Each number is 50 + 12 x the weight over its row's rms, rounded and kept within 0 to 99. Layers, rows and columns count from 0. The size before them is the row's rms in percent of the matrix's.

# layer 9 MLP up, 1024x768, rms 0.0976, rows 152-188, columns 128-191
100:50 64 53 59 29 59 28 57 40 61 32 74 70 28 45 60 58 39 40 49 48 66 39 27 59 65 50 41 66 49 36 44 70 61 69 70 47 53 37 34 34 50 45 45 52 51 26 27 34 40 60 46 36 51 57 50 57 50 50 23 50 49 58 48
100:33 38 36 37 63 44 42 56 58 42 51 52 24 56 52 41 44 26 74 46 60 55 56 56 49 59 50 52 39 57 59 54 29 49 67 52 47 44 51 56 50 49 44 73 51 56 64 53 45 51 62 60 52 39 44 47 54 42 42 43 59 64 34 42
102:40 42 45 57 26 66 66 52 33 50 33 53 38 53 36 44 63 45 37 40 39 45 66 53 62 63 48 30 33 68 50 27 45 33 29 58 69 54 38 56 59 47 47 44 53 41 40 59 64 41 52 42 59 50 44 48 48 39 50 51 47 64 40 50
095:47 59 26 48 50 54 42 55 51 38 39 69 47 59 44 36 77 52 40 60 46 42 81 38 49 46 46 31 58 47 28 45 38 59 41 59 37 42 48 67 59 66 47 70 50 42 61 48 44 45 32 47 55 53 55 55 71 68 59 34 52 57 55 53
105:64 41 59 54 61 52 36 54 46 44 60 33 64 46 43 34 55 47 58 46 42 51 48 62 58 42 55 64 54 35 60 37 57 54 50 39 36 56 21 61 45 61 37 38 43 49 72 49 72 45 34 51 43 41 43 50 69 44 43 50 60 60 47 51
104:36 45 37 78 61 30 69 68 45 48 48 72 32 40 41 48 35 55 44 68 33 50 64 38 61 53 47 51 60 65 59 41 56 41 34 51 48 58 70 60 43 33 55 28 73 61 69 53 55 57 49 60 55 27 43 37 35 50 44 33 62 51 38 39
097:45 36 46 44 56 51 49 57 65 33 51 50 62 43 59 54 68 44 57 38 55 51 42 52 55 59 51 56 61 59 49 61 53 58 62 39 44 47 59 48 39 50 57 56 43 54 16 58 38 18 41 70 54 34 63 43 42 44 52 55 62 57 45 49
102:29 82 48 61 41 39 39 33 56 44 43 59 24 26 42 52 44 23 32 46 66 50 34 60 57 58 35 56 53 52 56 60 53 61 56 62 44 51 66 50 55 67 57 39 45 50 52 36 48 38 55 37 55 46 55 65 60 41 44 50 35 54 58 48
100:44 43 54 50 56 42 62 40 50 58 16 46 43 46 62 46 53 36 43 48 49 68 66 40 41 45 55 39 24 57 55 38 28 65 51 67 33 69 44 67 47 41 48 36 54 58 48 61 42 46 54 31 66 43 73 51 59 49 50 51 44 40 38 59
105:49 41 70 50 61 51 34 56 42 70 54 48 70 29 57 34 50 71 50 54 58 49 58 44 61 99 29 55 49 38 44 52 44 54 41 50 53 64 69 44 46 53 45 61 54 64 46 43 29 55 44 41 38 51 57 22 47 29 51 43 57 61 58 52
097:40 65 71 42 60 41 43 53 53 42 51 50 46 55 35 53 61 45 56 45 34 58 38 48 71 40 38 58 59 42 56 58 64 51 29 45 59 09 38 43 35 49 55 56 53 32 54 38 45 62 48 66 38 49 54 25 37 61 52 38 51 43 63 64
109:43 70 39 54 33 34 64 55 48 48 49 28 50 51 47 45 40 51 70 51 38 37 26 47 43 70 26 33 43 38 30 53 74 23 61 53 45 39 42 33 47 59 34 50 42 34 45 25 72 41 58 58 75 29 28 64 41 43 46 59 54 46 72 58
096:50 39 66 41 47 49 52 41 58 32 37 46 56 32 63 53 57 68 35 36 66 55 45 55 45 49 36 53 59 49 48 37 73 43 31 64 42 54 48 43 64 59 50 68 19 67 58 51 51 37 48 50 63 42 53 68 67 51 48 36 63 44 59 49
102:51 75 49 49 55 58 46 75 33 52 57 47 33 34 61 52 45 49 41 39 49 43 47 49 49 57 63 54 40 81 58 43 51 32 75 51 58 48 59 29 30 45 48 53 63 51 59 40 47 43 57 54 53 49 34 73 59 41 50 59 51 40 29 26
100:37 49 48 58 58 79 50 50 47 30 52 46 49 49 60 41 51 21 58 33 57 68 57 49 57 60 43 71 62 37 46 64 62 59 43 57 39 64 53 41 60 73 36 45 48 53 48 48 47 72 40 62 55 63 73 58 51 53 38 48 43 36 37 33
100:59 43 36 50 41 43 33 54 43 38 54 64 53 49 45 41 64 71 34 51 41 36 22 37 49 44 29 62 53 62 44 56 44 43 48 24 53 41 70 49 67 47 76 34 63 67 64 53 35 39 40 45 61 40 53 79 56 69 56 39 47 39 47 69
099:60 33 48 60 65 54 49 42 73 58 40 75 44 44 47 71 57 65 23 31 60 61 54 40 53 58 52 44 72 45 40 44 49 48 45 37 63 44 52 61 62 74 37 40 63 53 64 74 49 38 48 46 35 38 25 44 61 66 51 51 52 10 38 66
102:37 38 49 49 62 76 51 68 61 67 25 63 45 53 50 14 51 58 31 40 61 39 62 31 61 40 48 52 68 69 46 31 34 27 43 38 39 52 72 44 62 58 36 41 47 53 38 48 60 45 42 39 38 46 36 38 60 29 55 60 25 58 43 75
105:35 34 51 42 34 50 48 43 46 57 37 45 49 57 41 62 36 51 56 40 34 43 48 20 35 49 45 43 58 39 47 55 41 62 28 61 45 42 70 51 41 37 38 46 44 66 28 43 57 31 33 31 43 43 69 44 33 57 38 49 60 61 57 55
101:50 53 55 67 58 54 51 28 66 49 64 47 38 50 55 35 69 49 36 55 54 30 21 49 50 67 50 45 40 41 47 48 74 39 55 65 52 68 40 48 37 48 34 46 57 43 55 42 37 54 63 52 41 46 42 54 36 32 58 45 36 52 39 50
109:43 42 67 48 45 43 28 50 44 65 54 43 07 31 53 59 43 32 64 59 49 36 53 40 26 48 77 40 43 59 63 34 53 42 58 51 39 60 30 65 65 50 19 46 51 47 33 39 47 61 25 59 48 40 42 71 55 65 60 65 45 59 49 64
099:37 71 48 56 53 58 57 44 22 38 43 23 44 63 41 56 47 45 63 33 46 49 45 52 41 73 60 57 52 46 40 49 30 50 59 48 38 57 44 55 54 38 59 47 40 53 62 34 61 53 46 27 59 56 67 52 52 67 60 39 58 42 48 29
104:59 49 36 62 49 46 56 48 39 51 65 37 52 50 37 44 54 48 63 62 43 48 51 60 63 69 48 56 66 55 45 41 65 20 33 30 43 57 55 72 56 57 32 48 46 46 51 57 45 55 21 56 48 61 62 45 28 69 29 41 46 66 26 58
102:69 45 27 66 75 61 39 62 68 32 52 42 49 45 40 51 48 60 59 50 28 43 45 50 47 38 44 60 78 60 51 53 61 51 31 60 48 45 52 35 28 33 87 44 47 44 48 64 44 65 75 61 39 46 50 34 42 24 57 62 52 46 49 45
092:45 57 37 28 53 61 52 38 42 57 45 32 49 39 49 56 51 41 32 49 79 49 36 57 61 54 39 59 67 39 65 47 53 62 55 59 53 52 52 65 57 54 49 47 28 53 54 47 69 73 52 55 58 38 38 64 38 33 55 40 56 39 47 57
095:63 68 34 34 62 56 50 54 54 58 60 56 49 73 51 63 61 51 38 68 50 47 49 44 56 53 50 55 66 52 55 65 39 43 52 50 45 50 63 39 49 41 53 43 29 42 44 57 44 44 35 44 32 58 60 52 37 66 47 50 46 36 44 51
099:70 70 59 55 61 65 42 68 29 60 45 61 44 65 72 79 67 45 43 65 53 36 41 56 68 42 40 70 69 59 49 52 45 43 56 55 64 60 69 42 45 51 70 67 73 54 63 45 67 48 65 49 41 55 46 35 51 53 63 57 50 39 40 80
099:40 58 57 40 58 63 43 43 52 54 58 61 45 57 41 61 65 34 54 66 57 37 51 53 55 53 54 38 53 39 34 50 56 63 53 40 46 43 37 44 52 51 53 35 62 62 64 35 58 44 64 15 56 71 42 66 32 77 61 38 27 35 59 27
101:36 48 59 26 55 43 39 63 56 53 44 51 61 48 33 58 52 53 35 32 34 41 48 52 51 30 53 53 55 66 43 31 37 44 40 35 67 61 66 52 62 61 39 67 55 34 55 63 54 48 41 38 50 54 41 58 58 41 35 35 48 59 28 40
096:77 61 67 43 44 31 69 62 61 56 45 61 65 29 36 60 66 68 52 65 74 37 51 34 47 44 38 54 47 34 57 59 54 61 51 69 48 24 73 41 53 64 35 31 55 48 54 39 59 60 68 55 50 50 54 46 59 44 49 67 53 54 61 40
095:31 66 42 48 50 42 45 37 64 42 62 46 53 73 30 49 42 67 68 71 46 26 50 27 44 49 45 41 48 78 45 52 30 34 51 25 32 43 62 42 58 49 65 54 52 48 57 43 33 55 11 45 37 46 53 65 33 36 74 27 36 58 42 60
101:50 31 44 63 44 39 50 40 55 29 54 69 50 25 52 56 56 68 54 66 63 54 43 37 62 69 71 65 83 63 58 57 51 36 43 64 44 71 22 24 67 49 48 68 52 43 50 54 52 67 56 54 59 70 57 61 41 48 39 63 58 45 53 52
098:49 58 71 46 42 44 64 51 33 48 30 53 55 56 50 26 39 55 42 36 35 50 69 34 29 39 42 42 39 40 38 59 38 43 52 51 49 42 56 47 53 72 53 54 62 47 64 62 33 58 38 31 59 64 69 29 56 45 52 52 50 72 49 36
104:35 44 49 65 68 45 46 50 62 60 49 54 45 39 59 57 47 57 30 52 48 25 54 53 44 59 42 54 29 47 67 47 51 45 31 64 52 47 44 50 59 48 42 42 70 38 63 59 67 44 34 53 50 36 74 57 50 49 53 70 68 65 57 51
097:58 57 54 69 59 41 47 26 49 36 58 51 50 45 18 39 34 55 43 63 48 39 72 49 40 53 67 69 35 34 41 48 40 55 53 60 46 42 38 79 72 56 47 41 39 50 40 58 23 45 42 57 48 58 53 61 62 64 57 55 48 34 75 42
097:59 46 47 50 42 57 58 29 32 50 44 77 50 49 49 52 57 46 58 48 42 58 52 63 30 37 65 58 49 58 35 35 53 57 55 54 29 47 34 65 35 51 46 54 43 33 26 61 49 51 57 63 60 42 51 52 43 44 35 61 44 47 37 53
100:42 46 47 40 51 53 58 68 52 35 42 47 43 61 55 41 55 45 39 48 11 35 25 55 44 45 53 51 56 70 63 32 37 72 67 51 34 52 40 39 51 64 40 61 46 46 55 53 64 50 42 52 37 51 35 50 52 46 50 41 44 44 54 53
# layer 9 MLP down (transposed), 1024x768, rms 0.0952, rows 152-187, columns 128-191
104:69 46 51 53 51 50 50 38 65 39 40 33 28 51 34 52 43 64 58 54 54 36 56 38 61 42 43 39 51 54 61 60 55 51 59 54 45 49 48 64 48 41 41 38 39 55 54 32 49 51 62 47 57 67 42 35 48 43 65 39 59 30 39 27
103:56 42 47 42 60 54 60 59 52 33 40 62 43 53 34 45 48 56 43 40 38 35 60 56 67 59 41 62 54 52 61 43 58 40 48 70 46 63 44 62 56 59 45 58 50 51 74 53 21 63 46 31 44 46 46 60 48 46 54 42 31 53 44 47
105:65 48 40 51 61 63 62 38 38 64 49 60 28 42 58 47 39 52 63 37 54 40 30 46 62 60 29 49 61 49 51 50 62 55 41 57 58 72 43 69 74 31 43 48 48 50 38 39 56 43 61 44 42 68 32 47 29 45 56 57 55 71 33 44
100:40 30 70 53 40 44 56 40 55 61 62 43 55 61 52 71 49 30 40 41 49 36 58 61 69 71 60 23 68 46 36 51 61 38 36 39 43 62 51 55 35 53 60 54 36 42 53 51 39 55 49 49 41 39 63 34 34 58 50 66 54 67 59 48
106:68 63 34 29 51 46 48 54 43 71 52 42 35 63 49 29 45 58 59 53 60 45 48 51 65 65 49 23 36 42 50 59 48 42 36 41 71 51 63 45 57 55 74 29 40 53 51 58 55 44 46 51 23 61 39 64 56 58 36 31 61 49 47 61
098:61 59 29 27 34 25 52 69 43 47 44 37 52 52 54 72 45 66 58 73 55 32 45 39 53 54 25 40 41 44 59 60 63 47 49 40 62 63 67 50 37 64 53 60 69 43 43 64 31 54 44 50 34 48 52 74 47 76 43 52 63 74 61 66
100:41 48 44 58 51 46 53 45 41 61 57 46 43 43 55 58 53 41 52 46 51 63 51 70 48 51 28 42 40 59 40 35 52 42 50 56 53 42 58 37 55 50 72 55 47 28 38 37 58 56 54 29 23 59 42 39 52 43 64 53 36 47 39 46
101:49 51 52 51 62 40 38 54 45 44 56 64 49 49 47 17 36 44 68 31 35 62 39 63 64 49 46 68 30 38 46 26 67 31 41 50 46 47 54 54 49 60 46 50 24 79 40 37 63 48 28 70 57 50 51 43 72 47 55 58 41 55 60 37
098:74 48 55 55 43 52 48 24 49 66 55 33 47 64 57 64 55 57 41 30 40 64 47 63 39 39 39 35 56 80 27 61 55 68 45 38 35 32 34 41 22 47 38 56 57 61 52 39 59 43 39 56 40 38 50 53 51 60 65 35 58 63 62 51
089:39 44 24 62 41 58 48 30 75 56 56 31 59 52 40 67 44 36 56 43 41 45 32 51 62 45 52 64 49 65 48 64 66 45 43 63 55 36 49 51 35 51 47 48 75 88 28 67 37 25 68 69 99 51 66 33 35 37 51 48 50 63 44 51
096:51 50 51 60 62 36 55 27 52 51 43 52 70 53 53 28 54 39 81 72 69 63 41 59 56 59 53 62 37 60 58 43 57 47 40 59 23 48 32 44 50 46 56 46 66 57 33 61 31 43 63 49 49 59 34 57 39 59 38 50 58 35 43 48
103:53 50 60 50 51 32 59 34 56 36 61 65 44 46 60 57 47 31 55 43 29 27 36 38 46 62 52 50 55 18 53 52 23 58 50 63 23 41 32 56 34 46 58 55 38 64 64 28 39 33 39 40 59 37 44 70 28 22 53 33 54 78 51 32
091:54 34 46 60 60 51 33 32 37 34 58 54 42 47 34 63 67 49 77 51 56 52 54 48 52 56 40 58 46 44 41 55 30 61 49 23 60 59 33 45 50 72 51 36 48 37 47 43 31 62 20 65 44 44 57 37 43 50 47 59 21 61 61 36
100:63 33 52 39 61 54 41 54 43 34 52 55 40 48 58 18 57 42 54 61 35 40 53 59 48 52 37 57 46 24 56 46 24 36 75 66 69 35 63 41 44 55 61 58 51 43 61 44 58 44 41 61 31 41 58 49 40 33 69 54 36 71 49 48
102:51 58 51 48 60 55 39 58 63 60 43 74 37 56 50 32 46 72 47 61 52 72 51 45 50 47 45 47 47 54 37 34 41 59 52 65 63 54 35 41 21 50 68 48 30 49 57 67 61 65 41 52 44 65 66 68 46 53 40 85 43 38 52 65
104:58 50 41 45 62 40 68 59 52 46 54 59 64 72 39 56 61 71 38 41 52 40 54 38 26 54 29 39 30 47 47 46 46 39 57 46 50 61 50 34 53 31 47 25 71 47 39 62 58 65 49 65 56 38 56 61 64 39 69 39 49 41 47 46
098:59 25 65 41 34 43 44 84 49 35 42 65 38 50 24 35 68 35 46 39 69 78 30 65 49 67 61 35 49 56 47 41 34 76 67 55 51 34 55 74 50 44 29 50 76 80 40 63 40 49 37 58 40 45 69 54 65 47 58 67 46 52 33 62
103:57 43 22 50 47 49 41 71 46 57 55 39 62 67 43 35 45 62 51 50 67 54 33 51 70 31 62 61 49 47 47 67 61 47 66 49 63 41 52 47 49 50 35 48 38 49 69 51 53 42 39 29 43 64 57 58 47 55 45 59 46 64 54 46
104:59 56 42 54 37 72 45 37 40 52 54 59 66 69 48 61 59 64 51 45 38 42 63 21 41 37 66 30 30 42 41 71 52 22 36 57 54 67 32 42 55 77 44 50 35 57 54 54 54 27 66 44 61 33 36 50 42 59 47 44 22 41 47 40
108:67 62 52 51 51 54 48 60 52 38 63 36 44 40 54 57 63 51 58 54 30 81 54 58 50 57 72 48 53 40 68 64 32 48 59 46 35 41 75 51 44 48 40 28 46 41 50 30 59 49 50 58 49 49 51 53 57 55 32 54 58 61 46 79
105:49 42 65 53 45 52 63 41 44 55 72 43 38 58 35 56 54 28 56 60 67 39 30 37 63 43 38 56 53 48 65 70 21 42 57 64 35 40 69 47 57 47 41 47 61 59 51 28 45 62 43 73 59 27 46 55 42 40 50 45 48 34 69 47
100:52 56 48 57 30 74 46 52 43 58 46 50 58 50 19 27 47 42 49 54 56 37 29 47 50 62 46 37 44 61 35 78 56 49 67 55 40 55 44 48 53 45 53 54 41 52 38 36 74 48 66 45 61 60 74 47 51 58 54 47 56 47 31 50
103:48 43 49 45 34 64 44 32 55 30 81 68 48 42 50 54 40 43 50 46 54 72 53 59 57 22 54 46 51 46 50 72 26 48 62 42 64 44 12 37 69 61 34 50 31 45 32 63 57 49 50 33 20 55 45 56 80 60 50 74 26 47 20 62
107:59 30 50 36 54 55 67 44 37 50 46 52 39 60 33 54 44 65 65 42 47 45 44 50 50 42 66 80 75 48 31 37 47 36 47 59 23 48 56 34 79 28 49 37 40 57 41 70 47 45 52 73 49 23 35 41 30 45 57 51 51 28 35 38
092:52 51 51 43 68 39 35 39 33 49 59 55 59 73 30 53 47 59 60 60 30 40 37 74 63 50 15 44 52 49 27 44 47 59 42 46 66 69 36 38 59 46 34 47 34 42 57 41 49 38 74 43 51 55 51 38 68 68 39 52 44 54 42 33
101:75 47 52 34 47 46 45 50 36 53 40 65 47 33 69 67 42 52 51 68 49 59 38 49 50 48 36 38 43 46 60 58 43 49 48 44 21 55 45 59 43 51 64 61 71 61 59 63 58 42 36 73 48 41 58 48 40 29 42 63 50 36 57 49
099:73 47 59 58 60 60 48 41 52 62 55 63 72 46 39 59 41 23 71 56 32 56 50 60 44 61 58 35 41 57 62 40 52 46 38 42 42 41 48 59 33 49 59 66 50 68 53 63 60 70 52 52 57 48 53 39 57 57 80 55 61 47 45 51
102:81 60 44 55 50 56 49 48 45 50 67 50 32 54 36 61 19 47 44 45 41 75 25 35 35 45 36 32 57 29 44 48 38 44 48 39 82 77 48 44 44 57 48 33 22 66 36 46 72 55 32 48 50 66 55 70 52 57 41 51 53 44 48 55
100:55 53 61 49 60 61 29 65 69 47 26 47 50 40 63 47 42 41 51 29 43 38 36 53 43 41 47 37 62 59 57 34 44 59 70 35 49 62 46 56 71 36 47 62 52 68 52 44 44 53 45 52 28 48 47 36 65 45 42 73 56 50 56 32
098:45 53 36 32 70 48 64 55 43 18 33 52 63 36 44 56 50 59 56 51 56 59 58 57 52 48 59 64 27 52 53 64 48 38 54 56 59 44 71 60 63 60 48 38 59 49 33 45 36 55 52 38 70 55 58 53 20 57 65 56 37 56 59 33
096:47 41 71 69 35 58 37 46 31 72 31 56 46 40 64 46 62 65 56 18 49 35 43 44 80 45 82 53 37 62 51 48 45 53 56 61 61 54 46 40 51 51 43 68 48 66 37 65 56 62 44 64 22 50 46 61 34 57 39 36 64 49 35 56
096:60 62 65 56 61 35 57 58 64 58 41 54 69 60 55 49 61 65 33 55 46 52 53 51 35 55 39 52 54 64 36 54 43 71 60 53 67 53 63 64 73 68 53 70 36 80 45 29 61 49 61 72 14 40 39 53 35 58 51 40 49 50 45 56
101:54 69 20 53 45 46 59 38 50 64 47 60 74 61 60 50 65 51 70 46 64 44 32 48 26 58 24 52 57 37 65 42 53 48 71 55 46 54 33 51 42 56 68 68 18 62 52 53 72 58 34 58 58 53 47 37 59 65 44 48 47 67 35 50
105:35 38 27 37 55 69 40 62 48 50 77 76 32 42 58 67 43 50 23 67 39 45 59 77 41 62 63 37 56 76 58 30 61 61 39 74 48 54 52 59 57 26 52 23 57 67 41 48 77 44 63 47 55 32 70 29 49 52 49 45 44 53 39 46
100:68 65 47 37 68 49 57 50 46 46 69 65 55 70 27 34 64 57 69 29 53 54 66 78 46 59 41 69 46 33 53 36 47 60 64 60 45 37 32 73 55 55 35 23 37 72 56 37 31 29 37 49 63 50 46 54 38 43 78 55 42 57 46 49
098:46 70 54 55 57 41 35 63 61 41 37 29 40 42 49 46 31 52 56 55 62 61 34 35 46 45 44 64 47 74 48 62 58 64 39 49 43 55 55 39 55 28 55 52 39 40 61 74 40 55 47 71 61 52 64 49 46 43 26 41 37 59 69 52
# layer 9 MLP gate, 1024x768, rms 0.0918, rows 153-188, columns 128-191
102:48 37 56 55 53 31 55 31 37 37 54 59 36 40 55 46 34 36 33 74 62 67 57 55 73 20 47 67 51 56 62 38 31 55 51 48 54 40 49 45 56 57 52 70 58 36 54 64 43 46 60 48 41 53 56 22 48 24 64 63 70 55 49 34
099:68 56 56 62 45 64 55 63 55 60 41 66 45 38 33 50 40 62 35 46 28 37 18 47 39 53 32 44 43 59 43 58 33 60 50 50 50 49 47 33 57 61 40 31 69 47 62 65 35 69 45 45 47 28 44 52 64 35 49 41 62 44 40 44
099:45 69 46 62 66 63 52 52 32 50 50 43 52 67 62 49 43 57 48 43 48 65 57 58 50 61 43 50 46 47 56 45 50 27 37 63 53 56 41 58 73 46 47 34 49 38 54 32 63 45 25 59 31 60 37 68 75 37 39 62 28 72 50 48
101:44 30 53 59 50 59 64 43 39 44 65 71 40 34 40 46 49 58 36 51 60 62 61 55 58 66 56 58 39 52 56 49 33 44 46 54 61 36 66 31 54 52 63 60 57 66 54 44 47 45 55 64 50 41 23 45 40 47 41 60 65 64 43 32
097:46 47 58 68 38 25 56 52 43 36 41 79 44 33 42 37 78 42 58 60 47 68 59 56 37 50 40 42 36 65 46 54 65 59 55 48 52 51 56 45 53 44 56 45 47 57 56 43 47 60 60 49 47 44 32 35 27 48 45 71 65 32 79 36
100:50 34 52 47 41 58 46 55 36 55 56 64 25 60 48 48 36 31 46 53 49 53 46 67 67 41 63 36 32 61 50 45 39 23 70 44 59 59 50 56 27 39 63 47 50 35 43 36 71 62 49 36 52 49 40 51 48 44 38 37 49 64 51 49
103:31 66 42 44 54 47 53 50 31 56 41 82 53 51 55 30 22 34 49 46 25 35 53 50 53 30 46 50 60 45 56 44 41 27 56 37 49 35 50 56 45 36 30 48 49 26 50 37 36 54 45 39 49 32 66 73 29 45 40 38 44 50 59 68
100:58 57 52 42 59 49 56 64 33 39 26 49 48 64 49 40 58 37 35 40 52 45 50 50 29 41 58 35 51 67 54 60 56 47 49 58 38 50 68 64 46 36 49 50 30 49 49 33 36 44 64 40 38 54 49 54 44 61 56 66 45 51 43 32
101:60 61 36 56 53 49 52 44 48 53 62 29 48 33 27 58 42 58 49 57 77 69 26 26 52 57 57 68 48 35 43 37 78 48 53 65 38 39 57 43 50 55 57 43 42 31 44 47 69 46 79 53 34 52 40 56 57 41 55 52 65 41 43 36
098:69 58 69 40 44 70 38 41 53 55 30 46 45 52 57 73 38 55 53 47 55 60 29 41 44 41 45 57 60 60 78 50 59 49 64 54 60 41 50 46 40 43 65 50 46 62 35 58 45 57 55 65 59 63 57 53 49 54 37 31 51 49 62 36
104:61 51 55 53 42 16 54 79 54 59 62 60 47 59 53 28 42 37 75 49 61 56 18 55 50 65 48 59 23 30 58 73 66 46 31 47 59 48 70 50 44 61 52 52 30 48 52 48 53 28 63 35 53 52 47 50 25 36 42 36 67 50 46 54
096:62 60 19 46 72 50 48 49 38 67 39 56 62 42 24 66 38 56 59 67 79 31 36 31 37 57 56 61 60 24 45 60 37 64 60 41 49 55 55 36 35 78 47 73 42 33 36 55 51 44 66 58 42 45 36 57 43 53 62 76 38 59 42 41
100:59 55 48 50 44 28 58 46 26 62 36 50 54 54 40 54 62 61 47 55 61 21 58 32 63 58 34 44 64 57 47 60 44 40 69 41 34 54 44 46 50 47 42 49 41 41 46 52 38 65 55 61 48 65 65 30 60 47 46 74 53 34 46 71
100:73 36 43 45 54 57 44 43 40 51 52 43 38 40 56 46 26 46 50 51 62 44 60 41 59 57 71 43 27 51 45 50 63 76 49 48 48 56 47 69 61 39 42 42 40 36 75 43 50 44 68 54 48 56 67 54 42 39 36 60 42 45 36 42
096:25 66 39 48 57 64 83 64 60 40 37 46 48 54 24 54 57 41 50 40 54 61 54 42 49 67 52 52 29 58 54 62 72 53 62 38 39 49 47 57 61 53 74 61 64 42 56 50 70 61 55 39 46 47 41 43 46 63 46 38 56 58 61 54
099:43 49 63 53 52 61 46 85 45 44 49 42 72 35 59 48 49 55 42 52 45 35 48 50 40 62 38 37 49 62 56 59 40 31 52 49 23 36 66 47 47 38 62 45 54 32 35 53 59 47 40 40 63 51 40 41 39 39 60 49 62 67 39 45
100:53 33 47 46 60 63 71 27 52 54 68 51 52 51 55 47 51 24 25 46 47 38 56 41 47 42 49 44 54 48 38 57 41 68 45 49 37 64 61 50 57 52 66 48 68 76 46 62 72 68 33 45 56 46 57 56 25 13 45 61 57 44 56 52
102:60 71 50 49 41 49 43 32 39 50 69 52 56 49 49 52 63 48 61 55 53 73 51 46 56 57 50 57 43 36 55 46 55 35 66 51 53 54 53 49 72 63 46 56 45 35 58 60 72 61 86 48 34 47 55 71 81 40 38 49 43 49 41 57
104:55 42 59 63 59 44 52 64 48 46 68 58 39 63 67 43 32 50 44 56 45 47 64 45 53 76 54 47 54 25 40 45 42 55 44 64 46 42 63 41 25 38 37 60 47 48 36 23 48 36 34 55 59 45 57 68 33 33 53 52 39 54 41 39
106:36 42 56 50 47 47 39 66 60 39 49 63 73 33 64 44 37 56 50 57 64 61 60 58 42 51 65 58 45 45 48 51 56 78 50 62 42 50 57 46 69 45 48 49 43 37 54 67 46 62 41 46 43 39 57 60 58 40 51 43 34 45 63 35
098:49 54 42 49 43 27 30 22 40 53 36 37 46 52 23 42 35 41 68 53 54 47 45 35 43 40 40 80 37 43 60 49 41 42 44 70 56 43 59 58 53 62 48 29 53 69 49 39 49 74 47 70 48 37 32 51 39 47 61 38 54 29 69 37
100:40 49 53 22 60 41 49 51 62 60 23 48 44 25 56 41 75 62 39 39 32 47 46 60 49 50 64 31 62 55 30 60 73 66 55 49 57 64 49 42 34 33 49 58 48 47 52 49 45 47 51 58 67 47 60 53 40 40 16 43 27 43 55 38
104:38 60 63 56 44 44 49 50 59 63 48 65 52 23 57 53 31 36 49 27 61 48 41 36 52 53 47 63 43 27 62 60 35 33 60 50 42 54 51 50 49 55 52 52 63 53 32 52 44 66 36 62 34 60 66 49 47 56 53 25 55 44 46 33
092:56 43 61 46 67 50 37 63 30 75 79 45 53 67 31 38 39 59 47 48 50 52 41 67 44 55 48 52 41 55 62 43 37 43 70 54 45 40 57 45 38 52 53 45 49 52 45 56 48 32 54 47 45 52 34 39 43 65 65 37 63 44 54 70
098:35 53 47 50 60 58 43 27 24 51 30 28 68 44 44 55 42 40 31 40 45 56 23 67 17 47 46 37 66 53 55 36 39 64 56 56 42 63 67 47 50 37 66 64 56 58 46 53 61 34 57 42 49 30 42 44 36 50 37 57 55 54 42 58
101:40 53 48 60 36 61 58 62 43 46 38 39 61 61 57 70 48 47 60 62 50 22 43 61 60 58 42 67 57 47 50 49 41 44 52 55 44 45 54 34 47 51 62 92 73 41 63 39 37 76 67 51 45 47 44 38 63 38 56 52 40 43 46 48
098:55 29 57 49 57 40 32 64 36 45 62 47 43 40 43 45 33 65 70 59 42 86 50 41 42 44 34 35 34 50 48 62 62 38 56 59 18 18 38 54 75 66 57 49 54 42 47 31 53 57 37 65 44 61 67 44 64 57 46 25 48 42 48 59
099:56 32 40 36 54 81 75 50 58 62 27 51 41 54 71 46 49 52 55 48 43 62 39 49 43 52 63 53 47 53 41 50 62 68 68 50 53 46 62 47 44 55 34 61 43 48 49 41 35 57 63 33 54 33 39 59 41 54 56 34 61 53 60 57
099:56 38 43 69 44 65 52 58 62 41 12 46 43 49 34 73 61 39 40 61 49 49 54 40 34 68 26 41 49 41 48 48 45 50 52 55 62 62 58 46 49 50 27 61 43 55 41 60 58 43 13 54 38 37 53 42 51 39 47 39 34 48 35 68
094:56 56 51 51 59 49 27 33 54 43 38 37 53 46 44 42 34 50 34 54 57 40 56 59 23 43 43 31 49 63 53 67 42 59 50 46 36 43 48 49 62 63 61 53 59 73 29 55 55 40 35 42 41 49 25 48 47 40 62 70 33 33 46 60
098:72 58 47 46 82 54 45 41 40 40 56 48 37 58 65 65 54 23 62 34 58 49 66 66 35 33 40 44 49 30 49 46 37 55 49 38 54 42 52 52 56 68 47 52 32 57 31 63 78 36 55 58 42 36 65 43 47 47 47 22 47 57 55 64
103:31 65 38 57 51 21 28 32 37 48 72 51 52 70 64 56 58 40 32 62 45 34 60 52 47 50 33 46 68 60 64 62 45 52 70 42 46 53 58 57 53 42 59 48 41 48 53 61 45 50 59 64 53 44 63 44 29 35 57 59 75 46 68 46
100:44 51 50 59 52 66 47 73 44 62 45 48 29 50 41 58 29 55 45 50 51 67 63 57 55 32 37 32 52 60 53 67 55 41 50 77 67 39 44 51 49 52 51 58 51 53 32 40 56 41 64 37 43 68 51 58 33 60 38 53 75 50 50 56
095:38 46 38 55 35 58 55 69 60 65 51 44 44 53 56 58 45 27 57 50 41 30 20 60 55 65 42 38 67 50 22 51 45 44 53 25 50 55 52 37 49 55 53 38 34 42 57 55 74 69 51 40 55 59 51 56 48 59 66 54 52 68 50 41
102:42 33 44 45 74 48 51 49 31 70 55 55 42 51 51 69 73 38 47 51 55 75 55 41 27 45 40 44 46 30 43 33 48 49 50 45 49 31 48 44 39 64 48 63 48 73 24 50 46 53 36 58 44 42 60 46 55 72 49 62 33 42 50 51
098:67 46 59 47 38 57 42 37 54 43 49 56 69 61 70 54 41 29 48 44 82 56 54 48 53 48 40 49 60 54 40 68 50 33 60 58 47 59 53 37 32 64 39 46 24 36 54 45 49 41 48 33 49 50 51 49 51 59 43 50 50 41 36 44